config = dict(
    n_head=10,
    d_mlp=512,
    vocab_size=1473,
    norm_eps=1e-05,
    positions='rope',
    bias='none',
    parallel_block=False,
    init='trunc',
    init_std_down=0.0,
    optimizer='soap_variant',
    weight_decay=0.057,
    decay_shape='pow',
    steps=6421,
)
Each number is 128 + 32 x the weight over its row's rms, rounded and kept within 0 to 255. Layers, rows and columns count from 0. Numbers have three digits each. The size before them is the row's rms in percent of the matrix's.

# gate: layer 8 MLP gate, 512x160, rms 0.169, rows 81-180, columns 120-159
# up: layer 8 MLP up, 512x160, rms 0.171, rows 81-180, columns 120-159
# down: layer 8 MLP down (transposed), 512x160, rms 0.16, rows 81-180, columns 120-159
gate81 096:064135129121097122099053146155092081105122160096169168124151139066162162136109154102104172183140124077111100152131191152
up81 093:140170095122098118153201099142129218130099120131150109144144155140114125096156168078139133170107125138146139176134156166
down81 098:095091171158137171136117114128142107138199141147177163148158132101130106058140168120145123138163158147088111161116159113
gate82 110:166101114107119081165199148083109123118139132122172164127075129125148187160083131148176068107136139079112085126105122126
up82 107:137117103092089137081093108133118119089107111191144117104123084158058114062133122113145140061062129137087119084123108113
down82 106:108157186133106131186182053155189124116172081121118135086140125120082186106206171111108096122146156077111132119038089113
gate83 105:198089071097093120152126076084101144127200116090074113114121103115105074142116170102127132070120167107075128119130118153
up83 094:112121061198079183146166145129142127115082170108105173125128163173148142099135108110157157205179113129090159116152137123
down83 100:148118161089075163131122112149098102076196114093123106113065103149112107128166162072124105113145182157125122087180104143
gate84 098:170104091163134161195117126085131159154134131133082175164148176142145199077130091165162152104081147127108138137197117134
up84 093:133131105072118115111089139088098097143104182123190089142104126139118107156087078150168077155120154177125178101132125070
down84 097:148077104170125106139149160159150124146102094136090153107128156116109083128058110128130163146112071147138115178106134111
gate85 110:158150187152107090158154117108092185135134136098105130168123092143076199125165184173108141168071098142121093115119061113
up85 096:147121209126139111084101167160046166122115126179190080137099170176126154123105148134114144118059169159154150151158148098
down85 106:122127117124072081155111057121139106070209114140064123102132124106161112123116154129159119168120072101119075165144102152
gate86 100:138109134175127167105089133138131181160124138117146124101095165196125075063170145108118101180190121173131092108184147158
up86 089:095165151099132084116165121129096100138186155111110130121119094070120164178135113122099138099133160112109105179078130104
down86 097:173155103159120126212142134131153169192147139123168096149162175150141123107178154093174151177174162103135150106219125197
gate87 100:161170137107100123125095097158092115141070116144090142170109190197153157175115095091144106067192095105076136181107107169
up87 101:215130110111160138149123078146166098112072133132188115074140172141143149224139146097078110087177090131116121138121181113
down87 099:141088187112070132080142132137161141200113127104094139118160133125128128092130148090145140116140125116185119099087172132
gate88 096:055100109144154150172113127131139126180102174122118132117182127071197113093110162119171123134061149085181162194122181104
up88 107:182111135131127136104109134098125174130068135096113100093105108090121155157156093111146131131130115117123127080138142054
down88 102:083102179150137156131110109097089154122164134099110111089104185178073112200183156152068102109159089081153130088110081082
gate89 098:136133084153162123133140180146127147152148057165126145125085152183145174137066148183113134074103085091086104073118129160
up89 093:121111127164121132103121099172144103161101143140182118161114115141125161134117151162156081175156174182142174146045053118
down89 099:127154083089170137129147194119132107049086107058126131206096157070093109075174134132145167096151124135127104121144184122
gate90 103:098174124186082151077122131081173102107131114100121161167126115173140125117189130135109087157105133055141155100155116128
up90 114:115127095153119116149165169148190152096048124176074110110065116119124131137116130138114142105102122081140130119182094169
down90 106:124096121141096072127112093119160098156120163162096116092119110097117121111137142170174158089115080063130116122133200133
gate91 084:133088128082113157187088122127094099115128110113132173159098222102198119127137129157117061116088156103130135071114135169
up91 080:137149051156134135151074148155231097151121116127142100127146143089136121115159151124088129135122132117174151121119152138
down91 090:119255149102144145162119127147122100175125118123133120171159097147133151122137133159137138211125155136134145124172128144
gate92 100:145121153150093130083132086163072114085095161100096117108096087166115135103114109144156069100201065046117124079126139089
up92 099:115080142161130093121142139194065121161152125129160147088146142142125123119085124141136188132151094108100079160112127167
down92 100:163119105078143154078072111149172130141125104116143151131094179075108096128110108151143063122104124181146165084142128129
gate93 102:141132033161103135134082108129104108139124162119128169097153086118154177121070158140109125140180140138149133127130137147
up93 105:147084138113153158161101136095157187146155124082162070112137116133188206116120129152086115122121167092135120183177110215
down93 103:107081135149133126158121148198142140093049126150119157157124183153141157159123136100062094164082111084122154101164105161
gate94 102:130157087106134113143086161200155071159135122066116135100079145111153132118108158202122075135201123095057155073138087096
up94 097:125152156198118160095105137148164082107151119147132105164116122105100112159089229134157129139158091120140154103145148167
down94 100:133154105113095124124156085084071153132123128134111157066081106207100152115171117157107089121094186087137156090103082118
gate95 101:114145130124146091155147112123149107125144157141175092124140162140154123132108136130124136159132188134115104180173133025
up95 111:156187047190117129089094176190102134030152125146161139151103140096092130114126169117153113079101186152126147107108103134
down95 106:135137130143097156143090119179122110113190138121124087111069107093098153134054125139095089119166099141154139167119097143
gate96 097:137126169094104079139136124114119139145174105076195137063123217142148061122080118128125076137134177150124145105116136123
up96 105:137148102121143163106141202132108181143075127128137140110105173136174130093103101150166128171110115148098162091158149126
down96 106:128148130162092142157095089086123149147113069123133109126067124150108141120121164097119142125142119132129144227149100127
gate97 105:143137162215122126126100115101076102120097125154131101133119155109159203112057124128172165150082077138107097080091114102
up97 108:155088116098123102135127129164152121141141124167128125141126170105123189193097154169181124079177125080138220105104135153
down97 106:112107132082119139096085120137146141095144126102142176118153153116137100095152109053139126144130090119108117112166121175
gate98 104:148094145106098149083137174177116164121117125132152168113145174076127109140175165227079119133151063150109108120101061125
up98 100:170110129204104130155089144093159141139162117189171180141118116084118100097125131121110129066150146174115094116083153133
down98 101:148077078167117076113129111150165110095134153093127170185117146102148141134173182155133084211079144197115168126148127081
gate99 083:151140147129137140098119178108111150127105156132142120083119150105110085126152133164127069130175165109062094181154118160
up99 092:120111145113104097120137137138135132140167142113082164072121142112085078121087139129074095113176124117107142173144136113
down99 091:131095158097108127151178189184096158048138086134108023146116145136139152084076073121146090125166171154083097143103121131
gate100 095:110172150143147142121106181133185095091163163180198105128096142187135179095137209127117111078073116165080168067150120098
up100 101:111056148191137175129089125082205116150172133137145132049113108066146150133101125158070138140113063095072149107139214115
down100 097:148090149161133162118189157140052164157116114125189124182138144113187149127083114159130157121154107116155109107096114154
gate101 092:128055160158151144080192136149124158135095087116154102101133177120098103160144075146165166183118127064095154102134115136
up101 089:083091162144146160093202181187089115093123114121153152090106128141116064143135093143116076166151101110077103158172107124
down101 086:113115079136089126080143128131084105087135129095155079182105093106130128222120133144145136124113105151093127218107099110
gate102 097:113139091120122084120091122137151160078159135163160122122069120149136153104153127173109196133182138094163152103099195137
up102 101:172146151243145134147103115128112121131147154164111141126192160091141138128144151083160235180120162096093131126114119074
down102 100:173093134157127132094095104094160132088121135132130117112170109166161102141027170093127100150084130138111105145096111116
gate103 101:098140152187069117143137161132132130131135135112175105143077096130199100141143111133102165150153183141102110081136087183
up103 104:137109152089133068171178103168191102148137130141117108130131101142133165146112147091108101135098086131130136101118115144
down103 103:106083121111153190117102115134130163145150182170171140144133152176099119137100139159128048040109094144169157096108121129
gate104 103:119158136130110113106065182080121104132115101152152131066102098092125171074171100125196141114113106153109166090168096125
up104 101:115189090123061117141094166108159130109119147103082140148176179131111119186102145127144075112150157133124137105131057120
down104 099:135094111135134108143152109164124107185143123130167133128132148119120137069118112120103118136150119082125177115113224192
gate105 087:158131108109161146111168049147093130126097132145184146111162092170107130143226197134162062163094127179093194115106180114
up105 093:114177116100157123108099185155162150068142143187210157143150087135066099150139172153165112176111141082171147081148102162
down105 094:148221109067098086114090119117145054170076105082115123140122085065101156161157181158147161104154150168142208094173105149
gate106 102:167120178201140158078118086136117061068127146098112145097128131162121160143172106172169147144178090154147147123165125123
up106 105:115114091153164101125120101102024085149101119147153107102130103101096078110096135089152110146160185173149107181157255177
down106 103:149142133143145104076130154122128122136135123117161081162106162102150090109082087118111171148125121105113101103116145126
gate107 104:167121143147125144116187140114141168051103171152123132102163117123100108093150109180141127134084142046139115137161160108
up107 102:120142138122121075094117136148098101136162171103172134117121128183132100171134164087168190120094111183116142140112121174
down107 108:153136111114148108102158184092119178065094153184119099152132090106136159117093142135088112100119103106143077110053097109
gate108 100:145171121185091130075052184147109091119087198127164073155096167147198092160126174133076103156129145157078082108220112093
up108 108:112059105147142162133120120131119156194112179158110142092094144095139142117093089094079125095155168127085100089158145135
down108 100:151131100102127094124140122153135089138134123125085125197107056122116048189130113153109146068148128160130130059119187133
gate109 093:111165209142166146100166215130150117147090112206190132153085155096195140116136164121121162113187146091121143113132147125
up109 104:145094127132078109099155102157092144102124142137149119120119088133073110089179100115134175104135118170138126091137184190
down109 100:122129159108156094143176176186115093129182137188096125084137059112099142128169126089129118098103096078103120125202078135
gate110 099:171095107145085100147162067112163132154086146183147137096132140152133154099110183103105106117099137055203109174132133125
up110 089:117107113111158151106149088172155167122126090167138117118114142181186212093174130118070145163135177116159151135135139130
down110 104:111142145134105137131077177088099128135144120114065100146155142073137097186129114166205108131139146134072112101125149093
gate111 104:109175137081118153187119093095095097061144158143170125117135169162197110129142115163121152086160170105153131071122175140
up111 100:168112177109187118192153107084113152154105132176156149103152100203118098073160108117117153120128118114173136192135153154
down111 101:070140131101181117187074085164129160160127116145090105145204168082104158116073112156177118114151123172155170131108145124
gate112 100:123120109134161112112071116186169060107129148177125119109131131137175161047165118111117079148120163130168091163083083081
up112 104:122137133113164132154071134130113156223126178116072151106125130154150139142137090071122064099051098136160101126133115074
down112 103:103153179098190153138095190140050163142133187109131108060185138106108099132104086103145155116110103126143106129142077171
gate113 103:144172101092084147131065086101117100148170160054132101088131152164125129086131115139155100137144160164058077117166119088
up113 099:157122157075174129150132082133190128138106107112112137135165107097148073154171116071093075136139115144167085103147164082
down113 101:103130069167118108103136141160072083101100156143129137125119067184137161131072167092123130144081121089115143134112133146
gate114 104:127142063097143133146167134122194089163162130163123139148188176151074126144139153137178162134215137146148112142151147120
up114 095:089114113086130134122117062119158074145156210141092166137144126132146109119147159112095151102094080076115160134079138088
down114 099:135100111122109090143129138100164145106153206104143131157131140116117091129170140072170158100234140179123186144150174130
gate115 095:169099119161154114097100096149136109065144139110083099177128119104170160076107077141150160117119160105167145148121127077
up115 101:171127146161074163096193165096156129125074103143170162120106148154148211162164089140085136119153182100155105111115154131
down115 105:156110120152137154189081155085116169144166159097131189124102178175105134151126086130170086148081085134107087108155131141
gate116 100:104136056147123130077106156157142183127102155119090155097154166121185141154111125138084148067058123132093146109170197131
up116 099:105150124158138153081177133122086193150152189144148106054125144095073172113111083137161109111152106147135158171110122123
down116 098:093175099202142152145152116096176099146163137124123107116152143077128130203185165153172090166070092097106143095161173113
gate117 097:106165123148157179138150113113165113123155149146117160137142171161135072136119180145162117131109120191129146158138120116
up117 096:127148130079111150097085107147150160118175099114161131214146165093147089130093131043144107146118134162126169139185141148
down117 100:117124086146126120152076075178146187133150129076132161144130123149159109082128128112141140108141091084054205124164116172
gate118 101:180163108073153132138136110136137101115095108149125176097102104092105112127213158063113105128146096100091193143077082152
up118 096:185093116141135167119179141115135151084131132114111132105178121087137184166128108166123129100104092140111145126126169159
down118 100:135162152074097138131170131106177106161113141129138129044147180185137138140150154124077154123109091125087089125107135135
gate119 103:116117121145064110164165120114104121173138154177152097094113166116141158111155119079105153100063162192143108192107134158
up119 105:163140097151182073090191141122094105187123111115140147146158167128118143170124116132097130145126100142117181110173108118
down119 105:109093124141125147104142126103194167148102067194177153111075173162150120189075125152097151140136116162106149121061146132
gate120 104:158127130099117165156100122123072158151173120109164127106113100131144098124159137061067115113103131126132166148108137105
up120 101:069136100115097146161111130119057149160140162105119098111131113106154131147117161071084094133091129174102127132135123123
down120 102:124068174129086139165072157137062184098155122137102149134130152123127140090110141146143124128123073117134119108121125094
gate121 098:092128155060102151081146112104115108107134146119137127081098158134113125146209180165150107169110135129085078141192104146
up121 108:096167103123097078171119116083033113114152120173129079117165132100094101113159104129129133163099151133124094082171207094
down121 109:112127166149143083115084156165163134170117151146100143058124176092124129118127165136107173137147123144142138149095148102
gate122 094:124168112126127099153031061205175137163154113149127082154063122155148091120190086121148113066172132116113139140090144152
up122 095:149141175166092121164115046157143115115079122117136119128088160112071133189100118083135101091166138141118070170078122137
down122 101:087076142099118149170111170180094167089153116052142145145159145109115156134139126137115150152110107091073078109118150109
gate123 098:152144063127082103152151099139171097156125129166116185145106095137104113124255164170118115096134128130129196100114093114
up123 102:152113114101083136094169106115157067190123096155062113121068090145143127125180133137077106100151166117186165126112138148
down123 099:105060185181122103097117127135109146158085102136108097086126090097122113120165146086108155107113152152160152148075102174
gate124 103:166119155125116122168180200108133136157126147077118146149125165110132161117136177144137152091123166106135135116148117131
up124 104:122085158090093075144121144155096112125181161151166137144123121133117109101092154126122149175108189163158103134118051065
down124 103:143120156125115200179085167055132103145144134049187100112117142129152084171124103146099127094179134118146146128104173068
gate125 095:124185154100140150136141145150078100122146110151110107150149169100123140124146120114163099157129138160156138146170063116
up125 103:110097143142118134138092104145134109144197132079147142089189112105159146223103117096141179166157144163107100147185164079
down125 100:122121076088072108110117156093121169127135092126076154101116132134100075089120125112175107104064064078151126160111074164
gate126 096:163171123117142117178114086137159110179156076164193126099118127057115115182154135114128118062150173137222092135145126129
up126 094:105118162172187114085105103111090120171130125132127172117159100152131181086108101143120168145139073065131164127134142126
down126 095:146116092185147128102111182125140133125157074114105133135100144090117166148072180084140170141065180115126173144150130074
gate127 092:177118133141187102118099141165123077113174191087155178099156120122107103100139134135159123125125075156163067141109094167
up127 092:164125104087149160169093095128165150074115146146140138168117086123107114153087076080135126111102055078121084136089111186
down127 097:108157110102098165152172100099208160136132101080166078122063122130126164175163153132069106159096124141177122142067158131
gate128 098:183137121113132159136141173113149102138158082154156173167144139129142056169172167138172116038092147143112120167122106156
up128 101:094156176175155182160165155142125138112134162141134177123138151107155106140121133026157100072138176120149130141138178100
down128 101:130135150110106139099118097099152141133129128148147152049170148147112109128093110123096140171128177162169161106154135111
gate129 101:119210085153097163118118085148102055094150158120148111126139134138164119073137167068114129143069105122147155123150151142
up129 102:151116124103138122167132126137127145160103186090129185216162132104119135141199127139129078106103083084163150123143145143
down129 096:147143164087084143121126193144061120110076179150119129113105118097108149087097179123134158162117138090117117155153130114
gate130 101:096159076106144127153166121151088108091109144150075174126134103117122150100143129126144187117157109099111109169145146190
up130 096:141176144120103137126179164166087137136120142091146146196135153108166147032110118142074083164131126149141125151120100132
down130 102:114035125102162153107118122162154152082149135102090149110109157107207134148118135140120153163053166137101106122107167091
gate131 101:191175095074141111135135096190162099150129141150147174121135159084099144155192077151158101174118122158108110092110079126
up131 110:148124132099130193187135161065122157039089092157112125101062140196092133130128138142130181120092104097127166099195155164
down131 099:157116113066163159096121206150185112153117102139178099104159136072065158101144139114121118139117163127110096110075147145
gate132 083:129133055177147161173151079144138141152091095146143097081134176123142113107116094136143127126123137139134149112166141181
up132 089:051100163066108127046159148088077109111145148128137168106116134123169162151163184086174112150131133162163101154133119145
down132 093:157124123187104084125103096163159127073079128203142090097124115092060094167123117108123122149135120147110144158142194150
gate133 095:116125144114088144209129146140055098166156127161149105130164148169175150117083144144120171150117127179111154147088146143
up133 090:156144108116115109120116120170166159101109131107139132149086123128100144120203136146079119101128116091148098145179107127
down133 095:193139056098095147193124124158088088142108130102144078097158125203146180137129116088151187121149096076114085160125131196
gate134 090:134120111193155142102120158124115112128080130114060117116120209104206142102133192161082061150129094117176106137100154142
up134 091:158103113136153102157136093098093101110083120115101156146115093167105106099195107147071184105144107111086170154063133148
down134 095:081140161120151144181087168146093119059094121105189170158111162160056119044120163083137164143110148147099107113144084132
gate135 104:160105154104100117131119084112090081128120153108086102120129172150072105091097059207177153125136124145128146108120149125
up135 092:135137107107165128058146097105185046139056117109084116129157069074151108144100132117102169137104124114144130120175111118
down135 101:121103125096116090073081108068177150150119126137157174154113182031152189145117074146114100125139166092156144171146135137
gate136 097:160131107167124105145120128139116088106126135122144162175089125175110149145098194104164120108128158131117131135137047128
up136 098:123163127209120089108151104146181112101148111123124119160112100189126143176161148154159123164138116086151127190161159107
down136 096:104163140094133144078104114123129134153104100127133153134084165138159138117145151087144203155098161113114170137119071182
gate137 105:125128065125093122116142165134116132211126180136136128166097120115135120131124165152115134122110068141139155139184083202
up137 099:066123155188174156178101104047101067084088132123098094131160111135134123152133149149083162181125163100149146094170136153
down137 103:147117093116074157106122102146124115163144198159134195104122142077159098126117126102120108117155115069096139094172181097
gate138 100:136106100128080111111109100125121121094164141123108131124125165112133131091126127135108147176128107128162159142185105068
up138 105:136123110059085128099139120123129131155127147120123104154140158190159100120144111063129109125091170135073103114077078152
down138 103:167126153164149141171132065150106155074129142105111101106141072128139205085129142119095101149107085084127094112175122115
gate139 103:107168126173096155155138131121121172116071080169139135091129133144090191078098149126102126067150139155147121148162146132
up139 100:125127080093067148118164102077122168176134137125151138102110117139163150117103138215142092155177116154165176105150119139
down139 098:108091104166119132105137106142118172173115082117178064111120131079141107190077199062148149086121163108189170103078117121
gate140 103:167105119137130159134092106138156116106132152098131134138120150134130085064142129142129127150135129190147132124170175210
up140 105:120129148150120159091147158167152147148191113096188090139142074174099133172150156110138103103158126103109099068121154137
down140 106:123081107120135144142131185062118111093149151094062103123161113157132180073124116183084138140174174127158160159166116128
gate141 094:122172118096078105097149136125169097156141126166203165089074104135174117078184174090143111104076143147150116097081101129
up141 093:146155109074156123120116120154155088157105091200107116174163105134132162069100122101106126131087181107124120107051128123
down141 098:091105188147187172150097205133143147102172118088140129099121170093107126095201124077160171153067089168128123179092128182
gate142 098:196142090095142142159154130134115122126211133048127110119130189104168126140147120075109177101138093130171133124077117077
up142 102:033181115122085114152073198100151082203175111145103103198120155142132129120186116131100161108157156110153185122122135152
down142 103:102132116107101188170146120100145121186168129127098115092135084161156099140139165107121098108126117104162161110041114124
gate143 101:135157096131148170160115107138141133106107077105088171093021091123110074193128172118144222097162154148109125128158079101
up143 104:098118113154147111076095156163130165156081088121114109122177121157160167111107133158094101115120133103081124102137074137
down143 102:207159108098154122098087048101086112096104142090150135127126109156156164136107144126164156125123140118129149139123105191
gate144 098:160121163100076123141127118150154105144163106107144154124098083170178082126117161130125096105086146144143164093115124113
up144 101:085091140120109114163136056155128075151156156201094144130121125128095171134124196123160125113126096079127142156121142120
down144 103:077115143058120203122146168183113138136187080142164131090134126074143147110119112097103090128128073106148096100112104157
gate145 108:167125149176112149114160103043134136153178137129108152122159067074103181075116095202168167163118175182079151125094102073
up145 104:119107199165122125105170148098174144146163136163129127112166110086122160123131171178174148171169153067160093088105128152
down145 106:110163188174110064159155176138094165125135088083111166171097120099097107058120092105147147068092138146099146142125138120
gate146 099:167158133082174091136140067143115125124101127141122159150139161073128109101128097185086120121160126097138085106066155141
up146 091:116149131104122161146172188128156152118140144117119105133078141167188078164139106111139136132080154146095171101126127123
down146 091:098104120097100087117106172132126150115127135119143091172160204083122165082105113147154058144128073109174126132110191118
gate147 105:138132141160202148156183118120115097170127144171119172143157143171136113076148129117131179104109160120118165156110150177
up147 095:129111162165121146118119203136126074099119174075127083185135110154127129134141096132080100110156166101096122104182111136
down147 099:148088159126147112089139161110069108145150122218106114165084146104182103130150166122133059112137085132168102121103114099
gate148 101:093147117140092098110112112094180124107160154138156111184117160071132091084168142116195142176176149122121149146141160110
up148 107:108099085115089101102149163153153074191146147173182106170148155145129100094141172085197093177131088165140155053142125117
down148 105:118092137123074137081106099094071164158152118130152158100088156127186187062179152115108128149199103085117107118088104190
gate149 106:122121155126093130123086112085143098172095124067185167109074148171166180115172190151167110180173149150171089120168087151
up149 102:138149073098093132128113131090146057138111153094170135126114152128107130163127118088109121172109124142127120088166135157
down149 103:180121125111108142123103130056127145121132118115065142095121073099080172123171185143144119138070134117168131158177118156
gate150 101:114117166131123108126097123077136094151083067128112161179172123185143117156143139186126064144141145130117146111185094087
up150 096:130069147143117118167131150124151136173167115148119150168144124141104107176071119117079115083058139098103149152149143135
down150 098:121134142093121114095154173096111185163126135130109183145119112133137121086111070121107133119129078150142104184165110152
gate151 109:182117127136124174165088115095087142139098115169169184154167193103137136149105147173097095105120070132114116108112124150
up151 095:103174133147125123131100140111137109164147189145143173148119128173142117113110104138113097088124129096141130119109108130
down151 103:115120165152104102167113160169095115104118102175111178102087084116123115109140176141102095142071121116130098113170116142
gate152 099:148137118166137110079125115161144105118094144103140116097067076130180134143110107131140111096120090123088097124159069077
up152 095:167115150150092136113119136129130129028156149107123165167107119100115141085129116081162178106171123139140089056152171113
down152 097:095152141118093098084114090182133115122125106084121120080101100150149123153116102098188105068106143121075068046120113145
gate153 104:091138135158145118130137095162167184196076116190149065112129171112101109111089059164187095178118122103065138125122194141
up153 103:129116088113123199094187167129125116124140110128137076116158104087226132140109082145071131142115104190104156125136131108
down153 102:129144151153088119111091136126144101142134148141174084118137121128167051084160142105053119111109097080162107152108158082
gate154 104:123172173123134162135158131144149104087111188074162115127146158090128135122091126078129078091122148055091133123165209123
up154 099:184100146096097097149164144107086115130127124168180129071149122187135112121147143126110032109127128144103162078146092077
down154 100:158119119129129113113192112169084081108036105134082158143107116068099148080111056153105090085082183156172117130181112115
gate155 103:103154185132106135156144150151101110091148144157119088089189119108175072149118149182113109164139184135114118085189155054
up155 103:109122171141133111135113117183162130185107159186102057129139101104156063096122147164124108128158158165163140138180138173
down155 103:166178144179118110098142131099091130138050171138159167139136121154080125154178086155137121152171109067089156099167112097
gate156 109:150196215100080115160130089129134165097126094148183099137108133159117148092118129119067114149100157156085071145089076126
up156 104:137136133162177118176171147129126078120138160135095085136120168092133137115111118146065123096182122110054128125135141154
down156 099:175052111122133097104119153086121164098122109083127098147080095118109099083148108058100213119167112160128116169154150105
gate157 102:140178123110144141188143108121162109147158159143187179133141073120139165142142132128061158099120103125136082091136149135
up157 100:090085131186170157136121070122145103132106136124049101094107092135115133137160129115148086070086104101131051129181094086
down157 099:184189141120138116173136139163143123171106117119155135083133157136123091156156178192123193143152082145081097107178156058
gate158 094:173145084106058142176095134109112147096125073149123175161144157106103110130073063119172153098084147129110115077116089137
up158 095:111203167153182115111097104134105128063078124159096082115157115084184129124075167168146144143128136094138057099126086126
down158 100:132210183081109081106127139188133161171126115146157114135104209051112146141152120114156160128043064110119140099127125164
gate159 101:145079118134131107103119060162145173143129101137154150144067102143181105096110120166181149117091094114097164160099096108
up159 100:110167123128142121143117122118130073123133088186087104111105092152076098183107055180099088111178119119107143073148119100
down159 097:118044156096032113176068121125137150111092096134145114095132141128163116067161121109059164126123121093165141126080142159
gate160 103:171082108123168140078134142140112056154169158122138114134146199133120177075127097181122178163127133128069116108096137175
up160 096:144104102088120143090135145086136122092169115066164148196124118159150099067099153058114088104140170087136141127156173063
down160 101:149163110142118097129113134128179128123155082154057131112094135116078142227158133176118121196107104089157104114087156100
gate161 098:113187102113163118083128133167151135112122098152157155077117125161098156115196117097187141064129139174141107165145078096
up161 091:118127080179090092147091148173104124098161112122139047075117142196134128142125106152111125159147082140092121124109119134
down161 098:158118051143155096150165095114099148092159152139053170136180139129134126141129088117167150117068202165117247124141116160
gate162 105:095138098093165104122149150071152136198149120147213159098090145165140140130123128091169146109116174117143105140032113136
up162 101:141129090116116107072149141148112137093102198133168124091189151095121128089098111151081093096104110146136134109176162163
down162 096:123125167191128077104113150113116137118071200173120123161097168124081085142155136165139072143142153140162120149120122100
gate163 100:115187120112127145075116123128164044120100144142084121151072112146142090138158121124138133093078089100146102106124129159
up163 109:115022142143129141179094120159122132091087110155098108122127114138094161139036133165105178085144117120183144157109214151
down163 107:119153114077123167138134184117193109124159147078199127071160116087114148172152115171084086124077141160139099055151120092
gate164 096:143141132136153183142108078066137142162107132109095133118134107078116121144178160133114096139120132158047094101143069138
up164 101:106111171166083154165149108158092119110117115117129141107096139176140030067152100144135129138164074148182132139164187114
down164 102:116115129141080120154148163116112125138156121138107174075074086174186119145119112130134105136108142093172119138141136094
gate165 097:126076093134088109155165083128187134192104132156134154075109145115061133103139057155110128130085190124128158186184175137
up165 097:136112138178131138101142134156092141140101170073118133140051076123138173131122129158124156150157143149120101154164096121
down165 096:072115116115156162152172090144150143108119135114199139114106096073076148126157142142126122155138137163184140178200122093
gate166 105:117170133106146146174066110067100163193115113140114206154143161107126139139131091139125131101123100189146125127120109102
up166 102:114157145132120118173133138093142153104151115147106133135127100145169122197142153079111106087125136117157110195080172139
down166 102:145200079151157109117108098152187126127097099134091144158097117162117127086171122110113150097112151138134145149151145104
gate167 104:133124133107159191161183169146152130115190157115142151120152131097149072027169121134164135165114139170120109097117064099
up167 105:100119175102083081145112182139111083116158166100153121143099123127168152187137142120183124080074170156133061201134110113
down167 104:125174160141160170091124130135122159126099115142151137164120163116156091094157129064099116083111125155105158138159133146
gate168 098:126158121136146129150143137076155111174137139073199162097145125086168084122130162087174137117129130099118119163133103130
up168 091:174142103159137154154159083162083171107114075147159113100100137123095173163132052135124088103138174133111148121100153112
down168 096:121130113065127099171084147153171154086131166156187147119122126148110082087137122129126159137084084114170166131089160155
gate169 107:168087181135078133134144101164165151146155130180084113067109098171149126123151155087100187125113094135161023053140117120
up169 109:145049145149149160139100073170146119116122169141137134073143142159155092126107163092145119159049139085117145098086160166
down169 106:049096130107103124168131197210122106145198102103187159086123143147138119185179149142125096072153151123117120104172101161
gate170 093:125121102096163170116105140147094126114194168146084088187209138124161131120174213160162129116145110227160081166164074138
up170 098:076152156127187134125104155057154103146092198164141132114062162137077116122113111131165178168099159152118131116131194143
down170 094:123157103176151185133196095106145106116138060131068122063132182130097109100125129106126106133167171091149169117122138119
gate171 094:106155133177151130090179189141079048124130091136062178096104125159133132095146179197118124154091142121172087151159060123
up171 088:111173113156125122154132117145112080123186134120093157124123143109153121118159181112144135166113085109153103198160126152
down171 093:085124137138165190063153123141128152129132158158098091136148156117112163214144139131109142148136119103178150166082104098
gate172 106:126198132183197168107091115175113124128152107119088076117202142084142072135103095140189136161156160149142089087143137140
up172 105:112186100137131169110166072124104077139123132159122101166089121153194136120161133137165148180114132079117155149148067151
down172 104:081132087155133075226161129133127100158167125131128153203145116128143114103171155176165119179219087077159072080146186097
gate173 099:150170035121070165091089108110143108132134092034116147157137144139180104152157120158137075154125063139114127091169097180
up173 097:145182139144129120113120102139128130140117148107084138087154104144104120149182130166160093080063101087119153080135128136
down173 103:091117155132185117152170154086126202083146121172101137112194073135101099071094112163151119098171184048083142187127133117
gate174 096:071140174133146092136138157167080063134184176152164128090095110142139154141100164073158125103142111110087120104139173154
up174 101:053079078143199146151090151195155140129166135097117198136123116122105128153176103162158182140130124132162081194135108134
down174 099:120115191139133156135076165153187134089096129137189109096148120153094137141106129139143138116139102108139100109121181161
gate175 092:132168156143074116116141138170144171086088109171144103120151209148138154108195115144108084113128073094118127123130106128
up175 091:177129067127152100131074128115172100124132143073177142167121114086105168113160110079132104174126211141144073122095120154
down175 089:100155133112097150151138099105174124209116146113125178135123100125142092174154173099061092151109099135154155151109091153
gate176 099:132133098110105119109151091133103096109163092120161135078073162134123104161157079146107126174151150152117145128150120131
up176 103:132036136076180145087156124148154163121102081157136146096148099130147117098090108188149118197076176119102149124107103128
down176 098:149101093137099089079138099094167138074133176151178110117166154148199086121130099081182104137127214119096137156071167160
gate177 103:146121174106173154116176107164177114130153166120166173110130136148114168134159116171102099114146074093111126082041090082
up177 099:137134130122106180109136100163071125100150116088163133071188120098142105117097149096084095104113118128083163154188168124
down177 102:120098109121167114129085112173113121110119144187089119165115103138157120164123137173152151063144206189076182150132131095
gate178 102:073131196155098158105139147102116158129200141138172151145189160156143092108115141157151172185157142063132131108111108099
up178 105:135150148133101055152158169153124135134130169152161194141132129159154135122124140125149137112090145122158119122130171146
down178 105:152132133141116079103133165136176136135102065124120150113121092140144127102113173099105170111086113070104171110099095073
gate179 101:133178147167138170179124066105147124115175192125128137101116181095116129112085129153108138146149124175098209125149091159
up179 104:081163124160108137143169112111101129117127058126137179134158134142167157156147151071108172148106124014132166131125081177
down179 102:111219187081113139110090174147150102155169186070089156132111159078162135151117136170164123177156159085134187084145155171
gate180 104:148124130180123110101124142108144171139189129168084156131139105138151080110106141119158139115074160143105112139120113160
up180 105:134100120086144191123094066107119123084111150151107136158097125114113080123136131101190082128134146144115113100128157122
down180 103:141136168147115130117163160156167109125123103072119164119093079112080089133136099120150116151110107101141075104094105157